config.toml
n_layer = 9
d_model = 160
n_head = 5
n_kv_head = 5
head_dim = 32
d_mlp = 768
vocab_size = 1024
activation = "gelu"
norm = "layernorm"
norm_place = "pre"
norm_eps = 1e-05
positions = "alibi"
qk_norm = false
attn_scale = 0.177
bias = "all"
tie_embeddings = true
parallel_block = false
init = "normal"
init_std_qkv = 0.0306
init_std_o = 0.0
init_std_up = 0.0306
init_std_down = 0.0
optimizer = "ademamix"
lr = 0.000608
lr_mult_up = 1.31
beta1 = 0.9
lr_head = 0.0059
warmup_steps = 240
schedule = "wsd"
decay_fraction = 0.753
decay_shape = "cos"
final_lr_fraction = 0.0
batch_tokens = [16384, 32768, 49152]
seq_len = 1024
doc_mask = true
train_tokens = 155100000
steps = 4857
dataset = "wikipedia_en"
Each number is 128 + 24 x the weight over its row's rms, rounded and kept within 0 to 255. Layers, rows and columns count from 0. Numbers have three digits each. The size before them is the row's rms in percent of the matrix's.

# layer 3 MLP down, 160x768, rms 0.0789, rows 51-150, columns 512-575
098:136129121167105108126110071072117118127151111099152103085132100117128111140152121107109132165109131105089146112177149149152096116146128133161120113140140133122115198117124108105082123152159119
108:138176133158088095147116099121078110140117096098122134122112144132125154124127158146121107171144121138164117137165143149132125192127132121136114157128074098170137144134143132105105066100115089
100:122158156115105116141122098115154134114161144115131137128123142119122105148136103109130119125131121104120123093093090144172107085116106083108116153124123113115112136140133116153139133081158135
105:069114144114119163057169140137103110127154152142146153136104160172176098105117140154155121117119127115139151126130138145086155151113138133149147128139122139136125125119110100120155109145131153
106:093121165147136106154180134073151151077132162137147184127138106139095134101123135121130156095112103100131133116177114138155148107168109121104141114119104146133107155147182112109107167115180157
092:145141153132118112108111125170148140135137169115169113094104089149134152070141114136114109119114099120151163144112108147136135138153138140142108147171131091130123154121103121086164142108137155
103:109103126106115093139134113109135119110108130133130166155107126090099130139143126084142142122165125117138109118093138169080133141160111128101109113136112122120086162138128124120084108148159153
102:122145126147149152133118120094123116169094122148069082168096148142167169113168172106129093126128118135130136154093151142099146129130147123121110130116144142091132092119162133153131111119126100
102:130125156129160150158132107126175120110127078143150121144163135125102114156146099144147138171134124101112112143090155115136116122145113135156098108143173131130128146084124118134125141144117114
133:135139129151107117100150098097170122114141125145102141137109155120142121140101155110131180130119143102102082121122165167119116138127125168132150102076150123130159121174099096166093151142153092
104:132140127083166148135092146111156073147112156135115134113171121145102124162149158154114073145141139127126095120112099119129129139119134162143106134129122089170115160089085133105119139139160133
098:131126151134129099118159134165133099118158129104121110071126087088115143124133112143106126153137173141098128109157127108122179115096106142165147131186118098146113118173164175138155118137133135
098:194136138136112095107124132158153128110090135120127138116146141088149139133114125115117127120114105145149111109106106185152169093074130134148149117179128117128128114122178125138162131134104136
098:138102076112148107113203162128180150110108135153151133132074098132079112112109126118134132130130110135155110108146090137136125139162123137144111135146157129149142173125146113100108132093165175
099:133128119139159095159168139126132112094099103127099103134108138129116122135114152084111146135183121167140123131195130122145069108069119119131107128148142144095140138148135106136088131154132181
101:122102154107136112132101102109128148106115109155142140088111114115108117109129107164147099136123142130102119125122142165135148118103162100126136105162156110086139153109101163113157088134102197
095:125141135123186119144116115110150119112177141124145180146112110159151087138145148095104131143125124137130146063108110140126136132109121163083159123115164155135133134132118190152135072160115099
096:092089144132125178126115138112102127103106113113121100126101146156127112117133129117143147105125093100114105132102109115127096133141123171139129120119118071123111107148083129136107140139137135
102:130125110111101157158092117139114099162109098104167136132170123127104125163118142122131141133123084153127095155105133112134159138096129102090138128098096127134158096159121100122034104164115088
093:158159137104154154100116127146147117130159122105149124127161138177114128106115137094128111142115124098076151112124152137092147132117136141066120211170140114118143182153155173111106137164163141
101:126120159043107120146127124124162105144141107164179154146174122118138105138140132119104146117133130178092134108112123129159133181112151142092091159124139123148149130121131115106137141163124166
095:078110079128112049142200155153121158141136144133087124141085153144141129109136141177098128097133130142150144121097132095141145150140128155144128087144187101121136116122141133141092156116117120
103:108162138123108116139114146126139129117150138135134103138116145150124160133102139183145102108135161162159139102160123112092103134122110119124172122169089131125143090134124136162136153126128122
096:099102154174129173110159111126130084205082158133085159099138127098091143134137120109145102144132117159109101130084176134141156090161137145129133119133117080081151120134107113101126105085137136
102:096110123149129048126123121105144185101118074112149162122133159080137184139156161068129104126083152105149140106138122138130148142131141123155159137118101086136133102096104131129146135129139130
101:153152100177119127124153119125121152156129112121129101123113121162076165153119124142116130134127118107122131141050118131164165128169139164123151095123153160122100153085156146101154093107126104
098:086141105165119099111123110120109131111124093144179111115093130097112162111168086160153160140143145135140176101174109121150153152180120135099125087163132137096120074110136085172175139177126134
097:118143139127101107116161115152130149108095128136158083153143116110149134079127131146151115166161086128124183171172147135124144129142162136124103133075131086125151144109122138128116111149145093
101:096174116140138083149148123129127142111133135166127093114088161107173155159167123118107109101154123121128132119148099139099144134179126145139125137126107096109149108064124153122154115140121155
103:145115154123137164109138077134107123137081106125126160155179129119134148133129124125120111160142138122114125118143101143127153135125113154114147140121171151151083071114145097149103133095119113
100:110096091110119155121142167133103153114123193124092151145163143135121151142121148151112139177103143155137141132137178146152085122120112106115135103134117107133136110119127104162116154112123126
101:126109106124112119109146169140123123112155122143105101139151119160094125139120113128109107078088134115180149128151119125113110132111086113125118105118095135144130139122124108139106148112130118
100:133178158070135101107108136102144112115150101102158144137080124145126140134137151157162138145106140139131106131148120112098141103111153122114131108161126129126139076135148156162105132169147130
105:112126132218153100141106138141132143140118145127157175145149144122128163112133112113135169155125104133120116103111131125153133147112110132160122122152109104114119077150144162114133169134150110
098:063163138105156129106079164090133133128160095145129129099116150132131145115134131170105139162122135145107161147136099120087135167143152117151151118141135104140148128102123149140170166149117135
102:139133139146096116134059116142120121140108133142133161143111102113124099116107127123078094114102138121122121137091116150114115082119125136135135150080117162142075167199112167134116116143150126
100:164129137104144142115159142148180074150093176129103108140134103139105123097146159173120080135113104149110100144122118107116143121145101115144139138104128158151128089117088077117184114110142123
103:145118124151149133133090156126138116162089143133128137122150180156126113128129122146136157083132139149128139118152123108145141173122114150149140119105154119155107149100187150144132180103096114
098:107128121120112148160142124147087142119127114109107158090133141117110087118120126096123128134109128116109154141155119132148089119152121129125099126110120187109137159135127174117108117112146101
090:145122149111160082122137098170141144117193117114118129180118107116120112142134113139113115161126138155083127097140138163183120130099125136124147137184162104115133162116109113161103110158148146
096:140144122116140162087133114151144154123143110111097121118123141138136103152109107127134118140147134091082124140111122129131137112152170090144124130154140106170138088127132096171126120140151185
102:129107128140116148138146120138097121184119139112119124130084131117136138135123116124093105122112117150161124109118174137078145103146127118135129109123108113119143134149131098120105149132132123
103:124098140153149075122142149138079145172140165129104142133135106151122058086160142178143155107115123163113106073128170119107124114127135106086126154159119130134108192092117169155082138132123135
104:141087103139142142144149131091097094129108106141140112122138170144151168132128105126116138175131105099147130116142157140162097148134113101136115170140141123104137161112129131127152085094123148
107:097106119122109138122120147102122098108118066135117101147120120146143159170095117138151104146133134100158139153102187122128161149143101121126115106125117104119126115130132081147122117110180095
103:132172139129143139110100110123140134148167133130128119165137126145102110144111130115123144119155131146134115094116162118142111089133091131138134113127188064125133154175145135151155121123140076
096:134094116138115130100070160162111108123144142120113154107168154102134114127094125109095119135147107147157129104096137144144109110101129138136100153183098131142123127128134150120110115106146132
096:156160108154159112160109091100121154132047126103118127147095158086099149129121119143171166134130080137126107119144130134153113114114144126104161124176142159063122129106125126138136110184144089
122:087149088153093109126136154132153076145153098117137158114120077150155099165134108153154148154149141078167129128151132135101109135141129104148173090105116149139137118126136102098085128111145136
097:118120059100125149118159114171133138116139114083110129137138136121176170129126128110067124138079146136123125165155110108122109121132153121136085141126089129113120125116101111146167140115121121
106:109145141119111184156141088122113144140136127124104135161107152170137100161112132142164093081102145127147098116091145143098130112110107084108137124114139182114130125183142071103123112119098143
098:130148115125136142126110134113159105148096143133119108128132147106123109148128124130099142145112137129172168147137151096080133149106098146099128099112140128102120140150160144127067117161118141
094:088160109152150137169125123127114114132144076159121128095162117118076125150116116108115147098122096116104095075126118127151096125141118157116138109121128131115133127154115137087139138154130123
097:097107123153096114108119146103100087091111159120146118150111132078157136134126127118151128093126125141107133142124108119113110145124129141124106165093133133101118163147134124112120109150083118
098:109161141125082190182105130132133167172124152140149129141164156141159117171112156092138082164146126140182141155074104133121182129116140150137124173165128166148133116141103123176146114178113152
099:157142140108117124138153121124122118105159148137149099149124139162111102119100107109139140121149123108159147114132123079145139156095107138141122102141142100076101152118103136130177117139146092
099:098111138129134081061134162100110112101176091151115138148120143133118098122101128104100106110146170109141108109128129129094115121119135119107137104150131124113166084136120136094094131132179112
096:179096104111177118101160131145125167128048183123127113105115138133122178098136101119115143147127114152102163152155111115121114135157123150117139159172153182147089142127174133147153153150123168
097:143170130129122092124068133102152125133142148112122118144109108163148121102142104130129142210112105150099146107133114117125144123136126107152126145106127122128144098143128065128140150112081111
100:128099115135107144089119143117109136127078134145129109143166124093160128120166090141105135114135123112131108188080154152120112143103150135095140095142158132111115167099118127126150155114081147
098:135148154145154140113170124198134137124129080135145165131113157136127153119153106147124169103114115166142126102141138097134077176137110128136113151102102066142095129159151162110111089145126104
099:148145143117163120106162171121153102086134110128167129136114144130139165137116096139115097106136154107081143141092095152108160168164132096094170128072151113173149074092105157156129132136143096
095:086121140160140134147145104187120138120131113127135160145142147142179110129117113116138126187123140136147119184118098130109138132139142119103189137096115125113137093135137099126107168133119153
098:151062180122127187142133137095093120123085107151125163164108129172164167076112170106130124147148141146140121139123156128125150112097156109120149161104120173151150101103125147160093158120153172
102:078133151093117195153098125106129124148062179122129119096142154111156166129156137154085109141137165161112132133097143089082154098169115135135142139104162124088147075125087149148105115122079094
099:084114120136120131130142139138164127130090137095126131129112123097104117118130127143173112090128128127144124089151090098101103139090108132131119126105111111131105163109160113107123141116118091
094:182090106160147121098103177128115115156076139174133134151134129099108137098100157148156125098143155140119113132164111112152140129161083100093131144133144178107133195173134139110161140151128144
092:123120130120128127151153093129140136149134156136161097130120119133174168091115099125171158128123109111160185115111125096118129133138143153147128115129147164129124134085162137102146095085130111
108:115142118069113101125124140123146100082161111125142127155093165147125150135139110128120135112127139109150125121119132103106165128145132111132164080177138138125113157085150115138161158112132150
103:133140135158141126162126089075125171145101076141130083114093116093158064118124115126139149147099174122094089096119123103118098142113123124144110100125110162134166141102149104148157103163124120
098:163130118109165127098137115169110147148117154110103128103140100090110121143140085098120131129165103098100126137105098125138150098149125118115098098123110129136127151137147113077131165134111114
099:146123142130123180114162151095116112137134121155128113130097133142113112112122137088152126107142127125145159127107128108143136143145109122124139137102146102130131137122126118131114123144140103
098:110130116112115202133105124107156140121130108138129134143178129113138137105143126143125113140145101128104118141112161122141110102129154085133125125124129099135125115135148114104172069132105139
098:106131155128136120110085111127142130098128128125143098127130188134157130132129133121146110123139134094114113095111170112123140130132167151164148091163138160134131092127113111123155096158149125
095:148102117136118129150129117111125129148151163152168122113136139084099079088110104153150114168131157141121124139145092115127094139142108167148093080174156120133119193106173134108108095163117090
106:124120131148154146142129127127141121120125110101121120136122129113164126139094138099100087148145124158098127105146139120140143118134130132108139127111072113134151113120071146136129130141098159
098:177093146143160142162128129130150163114164115139109124188130110144108140171096111150141102133096099123140141119178141109158128132126165126130113147148156128120113163156122143110192133099140133
097:139136139173100117107123117107143074098150133108161118117111128096132152159127114142072129126113107117166147143120146128152142133156100166109120155116123126115131154106177112129133128113130117
099:105202129095115194115131135190146166133152200134095090160138131132106123128124114117073096133170123110142095145143168118157166117119140142118090130130103149129129142109122103120086138134155137
093:110174128154152156147094100143128111155107158098087130105130138113119093132146128110139135129095136150113089147140093114161132110135161085153111164129130151166109141151129129142124197157115094
098:142097106178128146087079143088090141115140156113184118153124174134106115115130175148126130119120137131130112127153173131150124131121135129126130185116105159153139124134143132122138092107164121
098:165110126108104151143075103122138150150104112115089125119153131123115081134162098158120137111129166166118118149134110099169190103119145093110114117111100134121137103118147156146153106108150128
102:096173134123107126153117114169125154133103106151143130110154122103131113114139112106143139140117109130147142183179166117111053124149139132152101126118095183138132102114151142115143152105108116
097:114160108133103113110088157114105089129161157179137114141129092127144164135117079143152160120150107168171118104121139107113130128111122141131136130143123112128153081094083159136120113082116129
098:119120136135122103184107142139114063160110102100135116126126155086134088135116167198159127092080104055121112081111089127108150127117138125107123138157127149106086127125152118140124101100151098
099:080166122111120187148134125131087141158114116107117170113161107114124126148129131138155119143086142147107124134121132158094093131130116135095133150114111124142123184109115115119104166114144129
103:110102114104131127119144111120124098139127128119109115130146165115112148132112135153146131138149117147121107133171149148116105121116171115127111173121138137130107193179132160116107145128135076
098:139158126099132147132136083111121107139177080100180114153158140152107098129106142148130131111171112097106144153109122132151143150169126123150155126098102129091128124084140105119150119128122141
100:134109174162115110126108140142105119112130135155111131174131107133170129135125129114115117151103183109130122140118122163123107134119104155129119124085126145151128125134111096122087093143134168
091:121120115119177137144094141076116164120106122159109101114082160151134130149107098096104093112114152084069126106100100111144139077134131136154100137091137119136122144128135161145085160176154099
097:149152134145099144104129174129157115179126155142149136146137078156104121125130091095138144110116131113137152132126155138114128122114116126143114193144120055092083146150161170082135079147139139
100:129096133140136158125129134125108126138153138111069097153129113155134116122108147137139154111117136111111130177117123167147137136099158111162140067133119116099122065069141088121092145144126135
099:137121118110179127147128098146112131151121141114133141111123091144142138158095111143131114132124144136121158075130131109131120152132121121086114072136108180135128128157136150115159146091118125
099:149063150145184078106134125157096134125126096128125104110110129125109092130144132134120157115125164105092140173164099118103155121173160133134139115149127130117106125108104122119186145123109145
102:114115161123121166118147153141104150131124175086057181051131158138139133133141145161111116139169083109138154102098122120120160163169110113161143118144117151168129078107128103116116149138139148
097:146099095128083101121137182112109134100153135107149115127136135126126148119117123080111128111142144126153130185103115132137153166114165110124140086118121104132112101099134130160129143099142124
103:122157121130120151120191186094119109122166160106141156137115123124103117135132160133115144148148129121105108124136110120083145131115122145077127126098086158123121127163120080113077122170098108
097:102124093124089050118096139151113132113120138104177141108158123154131121133105118134129162121140138110121190089117122106093122126133117159096127138128111096093126149122100162086118140158070154
095:132172141104120137127091135112120132121144118111107139172127113184141150150115140120101084167138124145104085145134148139144116134181138181126120125124151135152140167183167117136153158128097145
098:092112159153173070137107153164137138140150114093142137139154138116101105116133159172119146110134126121167133153157137127148126081136075096158163082146148150146132123160136135143158109131110162